config.toml
norm = "rmsnorm"
norm_eps = 1e-05
init_std_qkv = 0.0294
decay_fraction = 1.0
final_lr_fraction = 0.0
doc_mask = false
steps = 7973
Each number is 128 + 24 x the weight over its row's rms, rounded and kept within 0 to 255. Layers, rows and columns count from 0. Numbers have three digits each. The size before them is the row's rms in percent of the matrix's.

# up: layer 4 MLP up, 1344x512, rms 0.0429, rows 122-156, columns 384-511
# down: layer 4 MLP down (transposed), 1344x512, rms 0.0421, rows 122-156, columns 384-511
# gate: layer 4 MLP gate, 1344x512, rms 0.0412, rows 123-157, columns 384-511
up122 090:111126114141161129148095114168141123100101134083088117137123160112129122147089180153120113152167144081110121133098174170085132108140134092141128136145120112107172144070127128117135098141134090124108154142120077137100148186127184148123148128093133120120133119138100122139149125126115128159129131096094140122153143120124115118109083114102142083117118109138148097121128136112131128125118
down122 093:172122144155111168120170114134146124146196144187167124124136105177105107074146113151154136115133125145101108094165113147105111129116135172153107133125146157136136127133095126120114122116132118162157120156146147124139137096115174160118142114139131133147137137114143142142162140131118131120101140154111106183149130129126162124147171144129112088156102088141150134110139159108070115171161
gate123 094:128139144170144190163155115148080145148165148078160105169176148129122114131150139144122098144110134127120134145189153123157128133108104131126159231115141120138109150123171166150120093114110168125172125111068150140112132128158131123116135115099095100129107133107125070142148107131100154131105144164165149119163104127139094157082108144131110129146104153165143112127146112149129161132161
up123 100:131119107156123125140135083159067127119144129101158075124124131107128150126117130121117103149108114101103134138155184089161176112107070116158121145108113111104171173106144115162108106143109139176147147116124127121114152198117113097145146114127114156134148115141122105166190132142127114152120138168098107126170139157123130122132071120128179113106105137103146160089139155114149116109167
down123 098:164135104127100157126103103100173088110164121160136102107117178133184112137109136150126153100089137092148134107152145107108170113136100137169133114140112110102131122115089090170106118124137085135124133143133110127150113175133130113110157149139129118156123143126149116126125089148130127129133134118100121150087153117111148137132135100128164100134129103131126084162146122154118113101139
gate124 103:097112142184147145115140100112085126130129164163134153152143151164108158116146144138085085148140110127145152109084158119126136108145196101109120138113114153157113108132143144131099118130128074114159163148086120155107062177141131128094120134119156149123109137108147115120134148151145141121130117134129135114100114166170094112124151117164122140147145118134132152115133066129156088116131
up124 109:152135147090143114163079116080147115136156145158144156112157142142166121122123109092118173090138121088145142097156088122164148139182126149169162140152184150125110086108143138120134079063114156111136089153100130146126120126129173163109134086188084127116123088131141094136090107115110130162100134096105139100124085107104108094147167122115105133143134118126130185092126135093123107078094
down124 104:105142115158117136153128113108111110127135091111119117121149137110132163109108161077112148118121206076117129181065137101134169127087115117125122125137154081139106109107102132162154130114164095110116093127101152115131125143167136146165136177178179137114162170131117097129179132141111167112118126081116101108120131156133118093116120165139130115177133146120207124119107136102084112136129
gate125 091:121123141149126134114162087142141151124139131101138159124140118106132108134162147177126146112092112149123110120162116118112093112176130106120132095120105143151059088132110130147125127126081100170106100118154120089127129106142129149151085091078134150145134149131120120127127130134089143124126138148137145112129147064166138152152118087153102085069156171128124128145102112154098120142141
up125 092:093097117135123096112145113202112133161127107143117135121151140102130128125092123098126127144171110153085156122113110140148115119131112135119146112133138098089136159075122125139081111136148090095094112135124170142107127140116159115133128144143116148088068130175157104122171097168134125100140173139108118142090123174127135127120131118125131103134121113081166106060112141110111116176104
down125 094:116156138123134116137103133082118090103139171111111115105119119129120099144146105163118151163149136119150075122147120145113144124130130091130132162132114166098105139149112172166151128086147131148152173131172110134107107094102138128137155089118153160148160129160102079162126134125154103102105097149132096122114151108158102132116168139097136186121112083067138077113172117142144112125144
gate126 102:122150144107159163123151093171082114132183146119141077145162143164149117117115129138095130168088138156167147143112176147130121124103151122102139149114124088144129110123149171131089111158159176144132145140138198186153135117111129136095132126102161131087160102134106165146141099144128100156140117132144133094117096133127094130148142145122117165151138118121112131115098133150144119104147
up126 109:133121167099127114125147115116153125139143091129152150144133062145156134095129122139154134109146123071128130180149141153138087125161122081125114110144110104094155137146098127133149134137092144107137155131158122149120071117140139143174167103137130105140158152138153133113144112127143095115111097121118130130108141147147137100120132157130128099149130156144145135087132109103153103131064
down126 103:088117177093092134142113129115149088156106159125168130145158133139118180155149149119099122116141138145120105154075169128125107171116120108112103122140141139133152156119175141129160158133168159143119103134141141168138151114151110145086107161137121120111113145118132119108092110125149127176123088103128111082161099147126123080127123166147115118126172174150142137121109140115155120134110
gate127 106:138087115141129157138123142119123112160118147092139083092137126155143132095144135138066084162121118122143130118126122118094094086135142119124132106130127123106131086114143148123198162119166128084126118114145130146101147144113141111086142140119136162114107102110147086148136079143153139153136128115127091107155170089112115144106140163130136166157111137150117132132096116124120119085131
up127 105:104099170134113113128166133124096098133141101129167094130083089096138110169159071137141117135094088101080157146123140124159095115165142141148121134126135142158108100114149158119124111130124148128126111096108151097172131100173110144095108136116169123170145113120138157127078135169115146119154120134101173110105133124109101130105182138147116132131097144141093088091145108096145168137110
down127 105:092126134139148156114144123129108144139135128102146124087137124133147117149126175111140114130120148122145116118133131128104142128125136093143143157159133104174131107142150107112139130140137182114119112161147159077134151150128103096138120113142161104130139139116158135126089141130143170117165139094120102115123131151181142115105186089105110155118148182130106127102131140100108100148103
gate128 099:120160110167144127137164145144140151169127130141102099099153131131146154086106160171096121123159160107124149103125146095121144124136140107083154158137111147095096089140149188143116100132132111103146166098130159131155088105103144167147126164084120155108129124162128107139121152150142130107096157144121119151166098124150120131142167090096133130132171113181147143144089169126079140133095
up128 095:072128128155153112139123115123160129105152085100152177128134126144088106158077148131155131143177130121108121084114143130098106109065122110108144116174138119108158110120098112107123176157132128137143111134146090146141117121214174154119115130130101092119111126165112130107167101155188159093126144134116104112101115153158131066124111168122090128149133130128119150117113096130131136138113
down128 097:187144156169099151145130103123105120128147122090157111149062148107139142131152119088155129149128113092167146157158086110135123141115120120135105128147116120109101133127115113134158111120131174096092166139123102131128135097104137112184106092122132171104145107116130112155132160093159146171123140166109094093136163133107161108119070090102150121141096113137138104123114075186146148098129
gate129 093:099133087154106115146173114102111112122154159127114114115138146123156163123130139101123117156146125075147115162110141111141138109122133151118139105164126147122088152145123159144124134100155109137089153127123113119101118120128109100116120092090116151124100090095128102088132134141118125175142120135132153133171147144142106180141134183120120106139122150107142119096077096134179132099156
up129 098:142113101127114109149140088149122114136107162160113138121155134146126143067128107102137147099144124105129155093151072140170109149136129156142124137124122125131130159124103101157135077137148193155122134131174109147100134120118159162130118131113118112134157153121061089109119172152098108079102122113124140103126099121144152120158094114124178086171151113140134157118140148141137072134123
down129 097:153099124092147151109112160140143170125151095126135134093152095117127109149142118150110084139153098113090159085147148124085119129160135086134128132108116090107140147154142123140053155087092158121094114156121137152155127123100191161100141164145135110147153132113093153164153130126148115126074151151127121169096139114125177116147100095152130118105128146143107130156147119124073129115137
gate130 097:087170125149135115121136123175127142136159154128110162139171100113135108139090131142120170147118150144155164122116130132139116117077122150106124088169109156160075087116110151139136159109125122123104136104142161114138153127097156103117118096107110120098159145138115138084116089096121116153136153154071109184147101173146141134141121128128138114178137126121153139102128139121141116141157
up130 095:167127147141129099168128111163131112176133065136120141118163124151114161169182156181119104149110104076115109141162112126118132131106150123097129162156126195120106155164048112075153146129146140118124154129145128128096133120113145152118130158083121131121116146144073125142072138114194146149125145117123136128110115122125133139164150153138105115137151143124149119170156146127125084098127
down130 096:088165106116158126129139147137140146126154111131158142146109135114095121094118125136110123113104137165116161113115123118181085138125113147138156060132124106172115107171151101112139134115122146126123113096100131127139142140105179119154127100123123120141171131088153115113154138139119113158117105178090147116159094123124179148118143117119177143124107076117124140089124122143108154126120
gate131 104:114139104110130107130091085173150170140151138162148105162158135092136137134161140151119137120130118135141151154066141128139146166146117072120146148109117091149129108177143131105151175132067136174093136115107125149132080138148107118172149098082132159137115060140119096128132099135080136149147152081124101114122118137137107100105181144105070120141101121147086094123138132097123166133116
up131 108:087132157127117127163100121125170117132108138146090111108109141112166114097130173165141127121104135132164136136111119111125091148158115130156098169100119165150115177099132108134133142056118149111105107126119147145139109125135140130139114123105151081112102176114110096128129139112162107123083150130144140173165173182117143161174125110135135130131103129131151175122153137120113131114137
down131 106:161154094115134138121123117143105104140164143158134145125172137149128150133163148120135143157129153108118104114162127130108134139191139138130088172135127094141155165098138115150103094132127141135163123108107081129137105136132153110121094078122177120120134148147178110136129142148118107128130111154099180120087124128112109144132130121107129113150126142129152166119178127134109142108098
gate132 117:105121095127125141121157129111095152165147112096147124093131124165137109125117156140079155161084142120157165145098128125132147146135138082085143135156148088148128120156083131126159100153107113129122156100129171151113123120117129134151100113136119140080126126075121122162144084094147162132129159163118119132118115115135116148160117144093103131115160135151093132156185123119150100102165
up132 171:170106144131134126143115163097152124140113117147104137136166102086156102134109129157107136131124134161086140116167148082156144125096139175142130095115135146121140127141152111110154146070143129128136117135108086117140151117157119130116152107140124093162098152173123120113131139119086119180104094141099133145121126148148095104118087088120112111137092099061155176135130161147133146131110
down132 120:141130161122113114124122130122126132133110138128119146126135121107140115117123127139126111128152127132124138111131148127153109121133142142144122124103143131145124130155126129128124137125132130125123104121118081141124138125117131127144127138112122111149127139136117120118130138137113107149133119129114127131116129126115001124126128116126129112143094132109145132118131143112133115140113
gate133 106:136153142114115104117109108132088129098140115137103132122107107132124152115136128107059117127138104130142182125117152095162135146114125112147140135139131098106099135158127094127118153129132132189118137116173147109124134131165118155102107124085116150108155118122180145131128085163136145130167124126126097133154153171140094111181134166102083107131164151138162075062143105074125135134133
up133 107:097154125139116134132150093095095175146152102127136123124133084136099152138143130141080135142123150175159138145098113158086109157119124093182188100102117136159122164143124149106164095118095129134077137084113155113128171135125157126134129160092118121102091144124086121114153134140122184094118121125100111126163157128147094133123150147120118142112195171106115136091129163169131123101107
down133 105:078117099139125156087121117138173138119135152142105164153140127130096105165078108176133136117125139136118131119114123111088140136091148100146061167119134146127161142134167124179163191167124108147176135099153119110146068126109128176138148138150156169129133122118173097111102155114119079109172138135148120117146110124137161102165090119163140161132123102118108140124120154093098154135122
gate134 094:143110111158120118127167155184117182131126132117158153128126085169102136190120131167122121131125128150081126094174093145148119162098132148152121154137178103119128077155088140153131125131118105136154053128112107126130117132154133113175094100154086103121140157144128100154144111134100140088152097148141179164143089087149129125131151141154125095117157132132120118131131115127110135135109
up134 088:134056092120118109130078093090108114111094130169134094124133163124122120144164112133131071114107108098113129153144145107124131099130123122137082106167132111119119174081074132164112104128123132127123133105107098175090097151141171109113153134102146126133162145115148151095113125132127145110100128081146123080106138110169145078139114127171078117183084098111155123097129171140107155139161
down134 087:129179192155132143120181162194129124135151111092093140126130089122141116120064130153153126159110159132129143116105087128130153177105142139154162115104132128128136139161137130150121120126131142097119087138146134094153140105074135112172121094141093153107141125139081128137157140137119102094190120168142147116140116137116089137134166117102132115081137093154101097126081126132127122119134
gate135 104:089104060134131192121130117127169101151133133167170104134118133083130090091120156114113134136159148129126129145124126103131157127118143146149104178109068109103130117135096152111139157130115121113153108123132118138135140148155123145112138125115125111082118107146119093129145137099111073102116156084158087133161128114130096131120114115112140130120131141117111152123150117147133153130141
up135 099:130116162108148143146159118088143130117092097150126136160107142116092142136170123115143097131144148130123161135115125127132136119125143162083099143165159139143105146108168131160113152119116122149111178110178111111117139070123140098134157156132185107181155177148138152117157100113130151123133120131155120093105142137156130140097110168143091071121104125134171117132150108133145154151191
down135 098:099138109092087145133107117110131119127107145141160142122103112124149143142127103119132130108093138119099100127155142138182118134108102120145091145098112129129119143095061139121146101149103107145129131095128097116143143176149105125104077116103132115125128088128122109124089136143143094140093152143121137111127101105147132151179130147086165115128105150128100124118147146139152164102152
gate136 105:136085133154143138137153136106147138126137096075164093076148167144151131113167085156147092126137131067105123136131157139136087098136131127122091136112105112139150152163158084119145126150104139100146126090132111151104133094166157171099126137115151147083142139104106098106111168138158116134147107099153108106123139109142136125078116113142115101100140124133140118150159127135129135107144
up136 102:111150116104087118091120134149138148164158122136113161113144118152159130114116135104137141146141159087133128129118148095150135097150138118147144145113111140111101142124172160155134121115153127122101126092121097147098076092153129160147120073108155132126133132145096118128153170132164125126165084161116142128109178109115130090109167166109128137154157125161078123127064122126150144111130
down136 103:131089146124164163129120126134131119155140132131128151104112121082114080108127133168092119127151084123129077138115110134125107095139098125110105130106078120150143139119120126161128101124131135114142119095107134119140158123130128107107137158115148128135083112125119163140107115130115110143133144087094142147101154102079128134138170144165128131113115186172173111138162152132127161176120
gate137 099:136119144162106115147146162132084104126120178117096118116139130141098082112129094108140154153094137103143192145124111165160137138103141116127104125111127171143163146140109190160122098110113177110103123132108168160098136145079113115115158131166134135131167082098102122122149082123089160164130106138081125145133120131101134115130114137119150069145126116165119122151133154105092114120121
up137 099:152153134162138112088097128173132122086145149166152113090155141118128163098143163115122128114129119113104153153113110112152092099102110144140167152144104162103096149106101110119079160095115159139188074129138132125133114083143128157110128120168119155142108125120163157159100141124123104083119130142149132098131164147127112111086157118147126148117157144141153128113105149145070167076106
down137 100:099142098130089126144107115110104194155133142152080154124158140140153126144145104102128117124127120127137126159151117131116138166126099132164128139130129168124131124115115102105095132143148109122094101113128108147101121163111084123155169110118131131121089108102088120126113148147151137132139115153087116142111108096124146122089138127115119104149143090146107166120151118169122144118145
gate138 103:129126120112149136135140132125189126099123102168152151148107144121106095147116140135119158093145116141132155121132140104116113102124141071121148110106132149137076148139114100146153151151109137152153122140126098151126086174148121140091109179108126159115137132127094116177132139179110116066144117149133100171113134112140146113099138141124102167149111187137150151167177108121121123158094
up138 102:136107125113120116128154157111120130094140115122092150146137185139124119124099129135154092087129163144112113129120104089130091159162071171150175129165154145142111136129097122156099110154132091126114102126134139163144135100162111141090062133120123161153126128151145124166128110116128110104136113132141177123141118120109108157186112100159109132113181101165118109150139109100117112128111
down138 106:107123131125116157146140099127118108084093162145179094121134156141184130139130158122125154128114124121093114105128115132103122083111125157113148153177117108090106111099063104104127137156118143151133152110144120134113115145135144123085130160138087072146119115125106144130111163144124124105093103064114123147138091160096107090121112151114149116151146109130132075165114100135135091123145
gate139 105:097137083119122128124130178157145132173150148131139106109160164108155130065148135151164134132159110122088164094143141146121109141117117132100129159121162142129117155130144159085129127141124160111108151104148085174170097130138158148122140149133128131125172151158149152134088112108096182167145149068145106129122126132132118146143134140156117150135120136135087172147130147103103083116078
up139 105:123123081124104097133121153123130139132105150125128127099146145100154153116136105093134118122119162146117117104121099133127132157148092151107127147164155102094151101118154142128114164113155133078137126126124158103124162075127137103133120118160112098141151145138100092161137118121093127095103111134135095120145125148134119113125145138154144144116129114152124106135170150146139133105099
down139 105:116145117155117128130171137160130103121131135107128099128158127118151142120150133139150144078086117110156093121092117124151120111116136109111092132157148102120142103111169131120165094120119113105146116071122123134130119146133126083117115174156115099137143122129135127123126109132123112137114115133117136114108145127116117100117163103143114159176147125136105131121151135120115115121124
gate140 100:122121091112150161114147177139093113192104118167095103135135113112153114131112143095123108128135154112129154104085139065128135080160138147084126132159173138106067114161127139150121144113109115091117179115121168134107152141102147156120146157111107167147098144150166156143104112144117146125113129169104135110128118132163093118152120129103120106133120138139128153152132122123114132121148
up140 101:120118139119102157128110128122073137137110149114164091120099098112118128111127121096109126066113094125130159119105110120088147145152134114126117152112166118111143189138154131154127115154139151120142159155136119158153114130173147120147090113165138130132111099130142129112129121161061161115109122128138123142116153111114130117100091168114134166128125125098122091130088094113139126116128
down140 101:134152151143132122127169157096141054152151096135146157126142153153115150155119173104111158128121135105135113096075095104129149102148136130142136151151159146112085134132112140117144144101110145141128129143154127152135126139140115157145154147192125114147102165124148123111151094146149180110092126111106158096103127127167118142108136106120124129115124172128123117131115116106112138175123
gate141 107:174122098104157154143112153099136101138129107141136118119127109112194123143106094155124084138090138100174162132141109158113149102145110106118147123116136178137091161121145168138116143123124146111137119104145114128069106108145147155116127125116167133135117150105177114142134161141144165147132114154141141123133113099135103165123132121119128131116154133109124065101135114116115126098100
up141 102:114128108110140169138135103128119170150123139125146148103152124151124132130137144125115138153068115100139124131131147094135140140046173121125113137153078152125172124153115129124124139113097091141154110114102112092097108147154120131100122083092145147096184128142130104136116122149144118123164129138100124124167125132144159150139111164111104144125108147150145151082146134140125161183097
down141 103:118136132149141133148121121114138155142127124105164153118148109106126105127125117149105133165143154107169106142147144131117124149172160114136105143105139113107170180146079162140124118124108153132110174104102128149142112147131136159143132140106101157107131116114179162095081143116131135124072126109162105162123109186179107149117131102141158111129118142145161114156106118154149128111120
gate142 110:169119102099144114109142143151081134137110126126134139121121145158159136075102086130090137179125111099174163112154110124132139148099168158146149131133098134161094108127151112126099153114118176145152143095160103119128139117106143165106085123117126142153115173112154137119100139124119138141121105144122112125119144169084111131153131139167102187083119115114123105099130125154103132088124
up142 111:145070108121120140173131174066138082111099111133141131126122107121138118128121089087158113160128128149130130123124112104140154125133124103126125100158118098121125082107104180152160153141133143149125123110111173142139107152137154113148104099141121151119113101081136138137116116135087145082162146139128159098153163103066096118139120156156171160104091126160115146135115095126110163144141
down142 110:150130090165156127103145120083110115190147116157127120113116080133126135132129125126115123088119130134132123161078155125166095161135123113097134135140114128115123159111156134119188101134120096105164115135157125133117139171144119100172162150129144101102107136149137152122135141125092126143108112184109158128131098093150171136116152126108133119109120110093104196108081135081121076127129
gate143 105:139109176133182102100137125093060132181149122147140108115169123149132114129097124162130098150091119136102185097113122164108156147106179128092130111106090144116126116148144132149164176166120136099154133112145121130134104098102136100098128126095149090143132144112102124106114117144142142112146165109126113142154123196143115109106133103153115094098158136115137118131132112112124149094119
up143 105:097131145145146112150090139105086085137100110166144129124166144140154136114119112104137125122174134093081157107175108139138132095108111138086110075147117156165131101111126123108163137109186126114149145093115120147147138110156175120114161124150115121132123151128151130165142130161117158120120115113135160129136142154126137082086096103124121122154169099113176096133133131123141156153134
down143 103:135111123152154119127110143128114111140105153099100163104116082150116182066152109070150133113105123146086129151117138179140075138123128089148129112115129134149141191111168127118136081131059098119127163125164107082081126192110164127141121116120159157135114160132119153118119142160151098127110140197149145131139136141088113105126120120119115111135143080157135182116105148132132133161111
gate144 100:115096132088133138115125155133160165147111097165118124118154140114074111147142195167091170113142138157150159157089126171094117091116147108066147135129127136141139095145111142112114139174089132106096143159166121126171102132111124155165121116138108120146087145152146149120154095167127153136124172116149082138131152104166121115134169158143104138123119084170103137174120124125088095129115
up144 100:096132123108128123156093126128123111100126106082159157130161156090110102124132154131104127162143141157120125138151116108159117126145146156124175127161148121140144068133144132140169077137131156119114124119142125138112172116125117116124085108101131139142189142136139154123126137162072130145122096108139116105147136095140095153142088171120152136135089125179136108131093131122173167113172
down144 098:141106160127145111109139123119107117148159084127173121148133118109094126110093129155152102120164159161131155113111107119148167092139138128109134125131118110124147173142147133170118116126129137083135147128126096169141117093120159105100124176164144170149146111094134182118107111133204134134142159150133125130151144163108127136155118117133080162125150123120124188100101176110114094138078
gate145 108:125125139146156147162151108125115178130151159124134105131142121098122127153081148137133109187140144125110138184112175140100099139109117099093145145145138096176155100171110113105132151128133078093140183124149137145098125105126135104152115136119117142129135109170116164160131105121179095136109144188148110179117130149187094137148142120109117074124156118109178124103132155132146108145155
up145 102:097132151135135156140138147119146157138144138150158165167118066153124116149100154106119111111170092171091134098105135162167145143129124143126145169131123132129122113121155094121116157144116127155139123110123118150103117102114132108124123140095085107146156117110142138129168099172158136142164150155115151139109134097156114118163106142131135129117134152063169147081140088144112133119147
down145 102:163107122150120079156097094146125103117141172112153128114132155116134111084144159091142167094152135127135152114097162112113073108128140142108142097130121171174136122126114156115145069158162147138090159125132166158113165120133113123135174139107172105142120152125105128112104139152100147163138098126162144177126129112115160121139120087115130088108122144091134151149134112111133120133117
gate146 103:090192112129101128128162138105145167107155130183137164145137086137130142157121150095107167122158146094119127144102131126132121160162108139113120121171143138127141141154121144119167129155142148083127181128130105125103086145106153119161138127118097148122134080123136145125099111092105104154059144192132095144154111116159108165147107153111090136131135178117110127135150160111137131092133
up146 104:090184161143124123123173086141109158090168156118154121175116112117132117121101091092095168151152165103091124088114119144144108171154128117115138096182122137091129164137113146144109128128139177131124118115145179144103134128126153103155106142117122155178095130122099130148093100147106130150091150106144136182108094103144147142133090124108125132118142129143128120083142140131118134128104
down146 102:174106094110166158102100145085120109136130138147115119123127141103155124091168166141134157118167093145182120107122142110150120114128094153152122096086127141119157090131121097132123124119116092143119085124143176139150146119130119147132121130126119126108117189163120170109140129139082132151123115115117122133128151138112162130123096118115120117078168146129113174069144121141128113138132
gate147 106:128162127135140138133163139106107158126130168097174109118109139137128096169152152146092125118132120127130145100088131135140114168171127151136107148104166076133115139135144128153139133113142097161146135061116167116147097142085103120091124143113137101141119136163116145088074111122143175156091116180161154150124145138120097092128194159150111164097120122141090178152128124175088141140166
up147 105:109139160136151126162108145145084157116133144120164137113127140143145097136142108171132123151142148143116108129097142110095142083130108113112127127098153128134152102133137111125132118158160147134099154153113176109100133172149134100170130124119100114106112111198128129107108113135144089119123143111086081185132113151117122092081179158124134148154120103167105147138138146110096117141137
down147 103:120142159104138129108170168164146153152120077127088128094145134136097135157119134143119101148128182128125114120137107141152159143115142118151139121133156100102101133086101116128110146119146122161126117123137142113095132127143132120162115137128136142098132123147112147152161097149110136062141170086119110119117097107117113115111096129088131126139107151102135140141128128110158096181117
gate148 093:132109145128153118105142138136120096165072136099179143127164147118109129113127083156103161124150115145135154124131125138098137089109141132136140116109116137054136119169145182114156132124122127142104088137148130187122139158135120145175112109116065148102139151089176090124094135136109148165092139159128116149162149120145110104148139222154129116164137152087139150109126131084134145098106
up148 094:076117163155116126162158134159128140167139152118146175080101110185142099137129132139137122133107126176154120134118114135157103154114130145115127145107144162220144136137120113143090138162120152141135165155124104113097142133124108129097111139119093118145118106140138148141170121158135125147132118110127093136154147136160138146151176117135133081113153109139162143127104148113154110114134
down148 094:116148153122093146160157124114116118112150164104107091142104174107159136151127155166137114150108156085158116139084106125113150113104139100111138130128090145137182138134120156158114137138131140118121124106122125112113139121104133117106123135131130160116109122157105135157126116126138152114119096103179114167083103123141153161158130178104097136166170154166172129157080149158119152155167
gate149 100:084141153118140102101167114180146092126151106179134127119126119120091155154069148144120162118118106155129142109094106113151121155119163114087129112166198092137123121135118114126146116140144139129090133133176098114130099109091165129147107133164083144126140144134134147160104081155122117148120116087134112142101125152141123119125093148128168112121133133116120121124097113110138139158148
up149 097:121112094179106140145147124133125101130116126114131194154130105142109113125168124110121119128122106136182104140134135145109145147128156137150115114143125099121113120137125103135184107122114113103115138208122131114083197134115157081125165125097087123127108155154118103112094069120128149139103176135106165172168104130142100189189164122147128110101133158147155147133137094105099131117077
down149 100:146130139131123152139088155141143070106096096122137090085143141140138081139088126113120140142123158156098131088113141108102092143138104124119112089132105162157169099101169115127071114133134152083112126058126114143109116118101107191135129141093161167106077117122102162145104136080131120126142120087133120075152131132118171115108117149131152166174101152126149120126147146142122183163104
gate150 104:136164139122146125131165092094093112155153116169167128116103105169079155166145143136089146114158080140117143109117157081121117179118152088116135129127070129160114137153113147108114159120073133126162112085118149131161126097146098150095128088114104135115109122068107170142122053125110152119149155108132141115133112112143107141171172128091127125113103160124132125099172106097092107133116
up150 105:129123131137166129143085153149138142166112154109184127131130119129096112165111148119149159103071130121118127130116101142106149134110108108123169129134157107152127118120115131112101111162131140115138127150125149114120141166170105127162143133122087135140090113142144118138151087097131108167163117118152108177167115144069142130126088152092112177119114159105122164106116134092120105146113
down150 105:148101113114166125153146118159089103119108100110138096096149142153112165101124169130120134166147140123127143101112116113122115121130125157085130130134119128084135112137123091122094067083082128116124121101087104136155110115116103121068146107158103165123101143107100121128116171174131147116125149113082148119114131141147085159160103127120096124108151137124124124082139091092156145137096
gate151 107:122117110133071161165147162123121111161149092144120127130143137103121150100108112122073112136161130139160158162142140122152134128164127065114127132132125153155092111135130122079121183148128108117122111127129115142147142131170122140124110050132110150112143168122076112135136155108110168103117126123112142123122163073148076122116163212122114137128164136124145085139132132123103165112097
up151 110:103151113100111167146120118125155107168138132090104129159137151128095127137173145147106160072117131131101133112129111159134098128148126168155120105146140137163164156114161152111131127116169138159162152145135116142144132092111167167155173170160145112133153168164148154149145116129102091107112141130124125133121151125139149143137082084119130125093087136117105132137153094136090096139125
down151 102:109112096125139111148175081151142117132133105125167111137140108110131156192118138142155106116170130147083136111156128168154115131115106136150153154090158128141157140158106138136119124141143145078122165093169114126141153093144134172149124141114133121107121124159115124138151132098102184112120129124122137072113115145159102164149143140074164160082139125111114176139134133144119165167111
gate152 106:094074125119132168119128098134129138146123124128140139098108111126162127110112138142132146129114108113157158100146163112106143123176144074143126117099095098119135118160132114130119109154105134117158150119146111138107098166122085111156101181114132170087103112159171117126130078121148120124149109121127091137158160144159118114162135192147115118122140149138096145158113103109123083165130
up152 110:136124144108138099178129148052143094141108107162103166120140092105131085136115107119118127097120131104169125116131067125103107129139081102108149120125144121152096144134085142184140112146134079131174166135103169149128166123150105144150127154146136113162127191087161124104122150112082137128105101162101144113094158158138084131154125127131141123165116077142162109122132118139173135158092
down152 108:078133159132165128090092120119121133093161106110133081078091143123173112129150114175100112118158155178173145140142144131134125154119121101126120112124161156173123155104084101087098149160099158135158143150134154164118138115147141164131106192098156129142129122151104128109125099172111148128099150130139173157133130120158112111160092132148100147101141159123116150103112133130135150093122
gate153 099:106129110146119119149121153116125124162124152133144184101126151126171124121169133128102166081157155088114179115135117120118122173200126114154135068110147180127125145130125119144172140159133136120134184125128064161136126131137158123132142129120159085115100124130139104154112127124126141123154132113131114101112143101109118106169098144130145118124146091134114140116110101161097112092151
up153 096:174117129118120087135129121087137143177147105130120138127151138145102137123118137121166116110136142131141094124110139143143184154115103152119149106152124148084131136142119102118151134142089181170128146121124122149116098155152127163153150101122105115139137101084117108139106167112108139113123109128158149112063105116116105134199155138145134144042135088129139126090113147127090127132179
down153 098:073140123148160093132115169117094093085131161155117121081092106092137121135120128162141165105117111092114127139137134132134110119177122166127149121129129124185127123112143113143164102137109077125119118083140147131109085149110108129163134156136143130099112135162144130118111082139162188101111131127126131121130142071120148133114150115173158127152128147113151134105137107112142142116135
gate154 096:140118157110112136108140158130142173140110127138146087079105151111141110096146133137124167121107133114138152120140160106122095104103152158136104113124132099137104126134109144130165116100129115153117148075125078110162080131149124119124100162102136158137133104089123077154156125180177116156150161157153134097133147104099120159140099160102132156138122107117123131151116107122147107076141
up154 094:095168126156108131140142152175123095154132156117187139173110109146137170104115141080125123120149099145127136095103107116119181140133143123092096145129138110150114144131160165117114150110141124137136123118093129136142128160144169130096180155156128137133108109130177140150114127129114136160123139133167108124126130112101118098172141127086111118140155147134103158109087128097118118100090
down154 099:141125150135117095145121109124126122081095146118124135119151162143108151143111129113121105150093138134161129122092116143116109131140121121127115154157148116103167062131111125119126101125177192143117139140110178164145156104164121085122165092163134139173137137116120106137130161125107128085096151047116124070121134162121063127087117137160130118121111149127116158131136134132117140136121
gate155 104:147163130139085137095148153112115122134179142152130129083082121181125115126085120108111121120087119128113169136162155099159116144120140085136163101132109133146085152139126118130113174130141132169140133114097109096163133157161130177087139111130139090126087118075147108115085111145117115090090092178157132149139161170132105132112121141120095109078098150125137153136168136140143124117130
up155 102:121113078121129118121115121124131107121116103128130169094094091107112122122142157155085088099096135130092125143115141138129100144168109141124159142140118090165104116102140152093141176131134121115162092118146130082135122130151166170137088115124133084153131145114146113134125139148130103145131162126129145130125125152152119116154108147152123145155077144129126156096140113151119117146152
down155 102:119165154090109157194131109141139140132153125117140075121133106136116132106132123108137120130134188115136114089101126133115134125098152111109140135111083117116101131146192101139107111122136172124120146183110173091144158181094085128105132115175138112087151146198163121150104110122127134180140123107117137103152162083122083138140146118087085172139163142137154087129163114085133159147133
gate156 097:166131126129160120110137091134118091121124144149165129106110106142131107125159106127117129161091114135150156098134126124104130130109117134163117093127148134150135150149119098162137096142129098124125115095134136151152096158158143143100090101154132137150134141073139144109108113154151131122085099126101132102114130112126100109149123153126088104137138098108132086135163148128112107101078
up156 098:130133116141150101139066140153144149116129157122113073158182179117152119126161113161115132118135163122151138139134124140145105098131123130105093107112087095103101115136109126131122173143177128114105107123110188115143134177134126080137129121098114120120134141080127120075170116128091117149094144095136064182142125093136158112110126112121147133159137108120117128143181142126101135140140
down156 099:155128116128118114113168124134135158103147151067126123156182152100146136098131122158135159104152138115123120091149172101129165109137096146083142151112116127150125117138095131112102168149088119134163095138136097143143129103116122142123114156108146149185144114144157134078143126143150131136092132098122123131183163129101131090122125103123149126127156149138133101085147148142144132128135
gate157 101:099106141101101172090132129120148146159089113099173169144111141098114119113124103142094129137164157140122136122118138153114184117115132108134176112131137167110120110112116088169176108149097081118135152116108120110101125172124160099166142138113140169122121155134103148097161103146125132150132112158160135130095168088128110096119136167123128112106092152115120155152103092129137100165131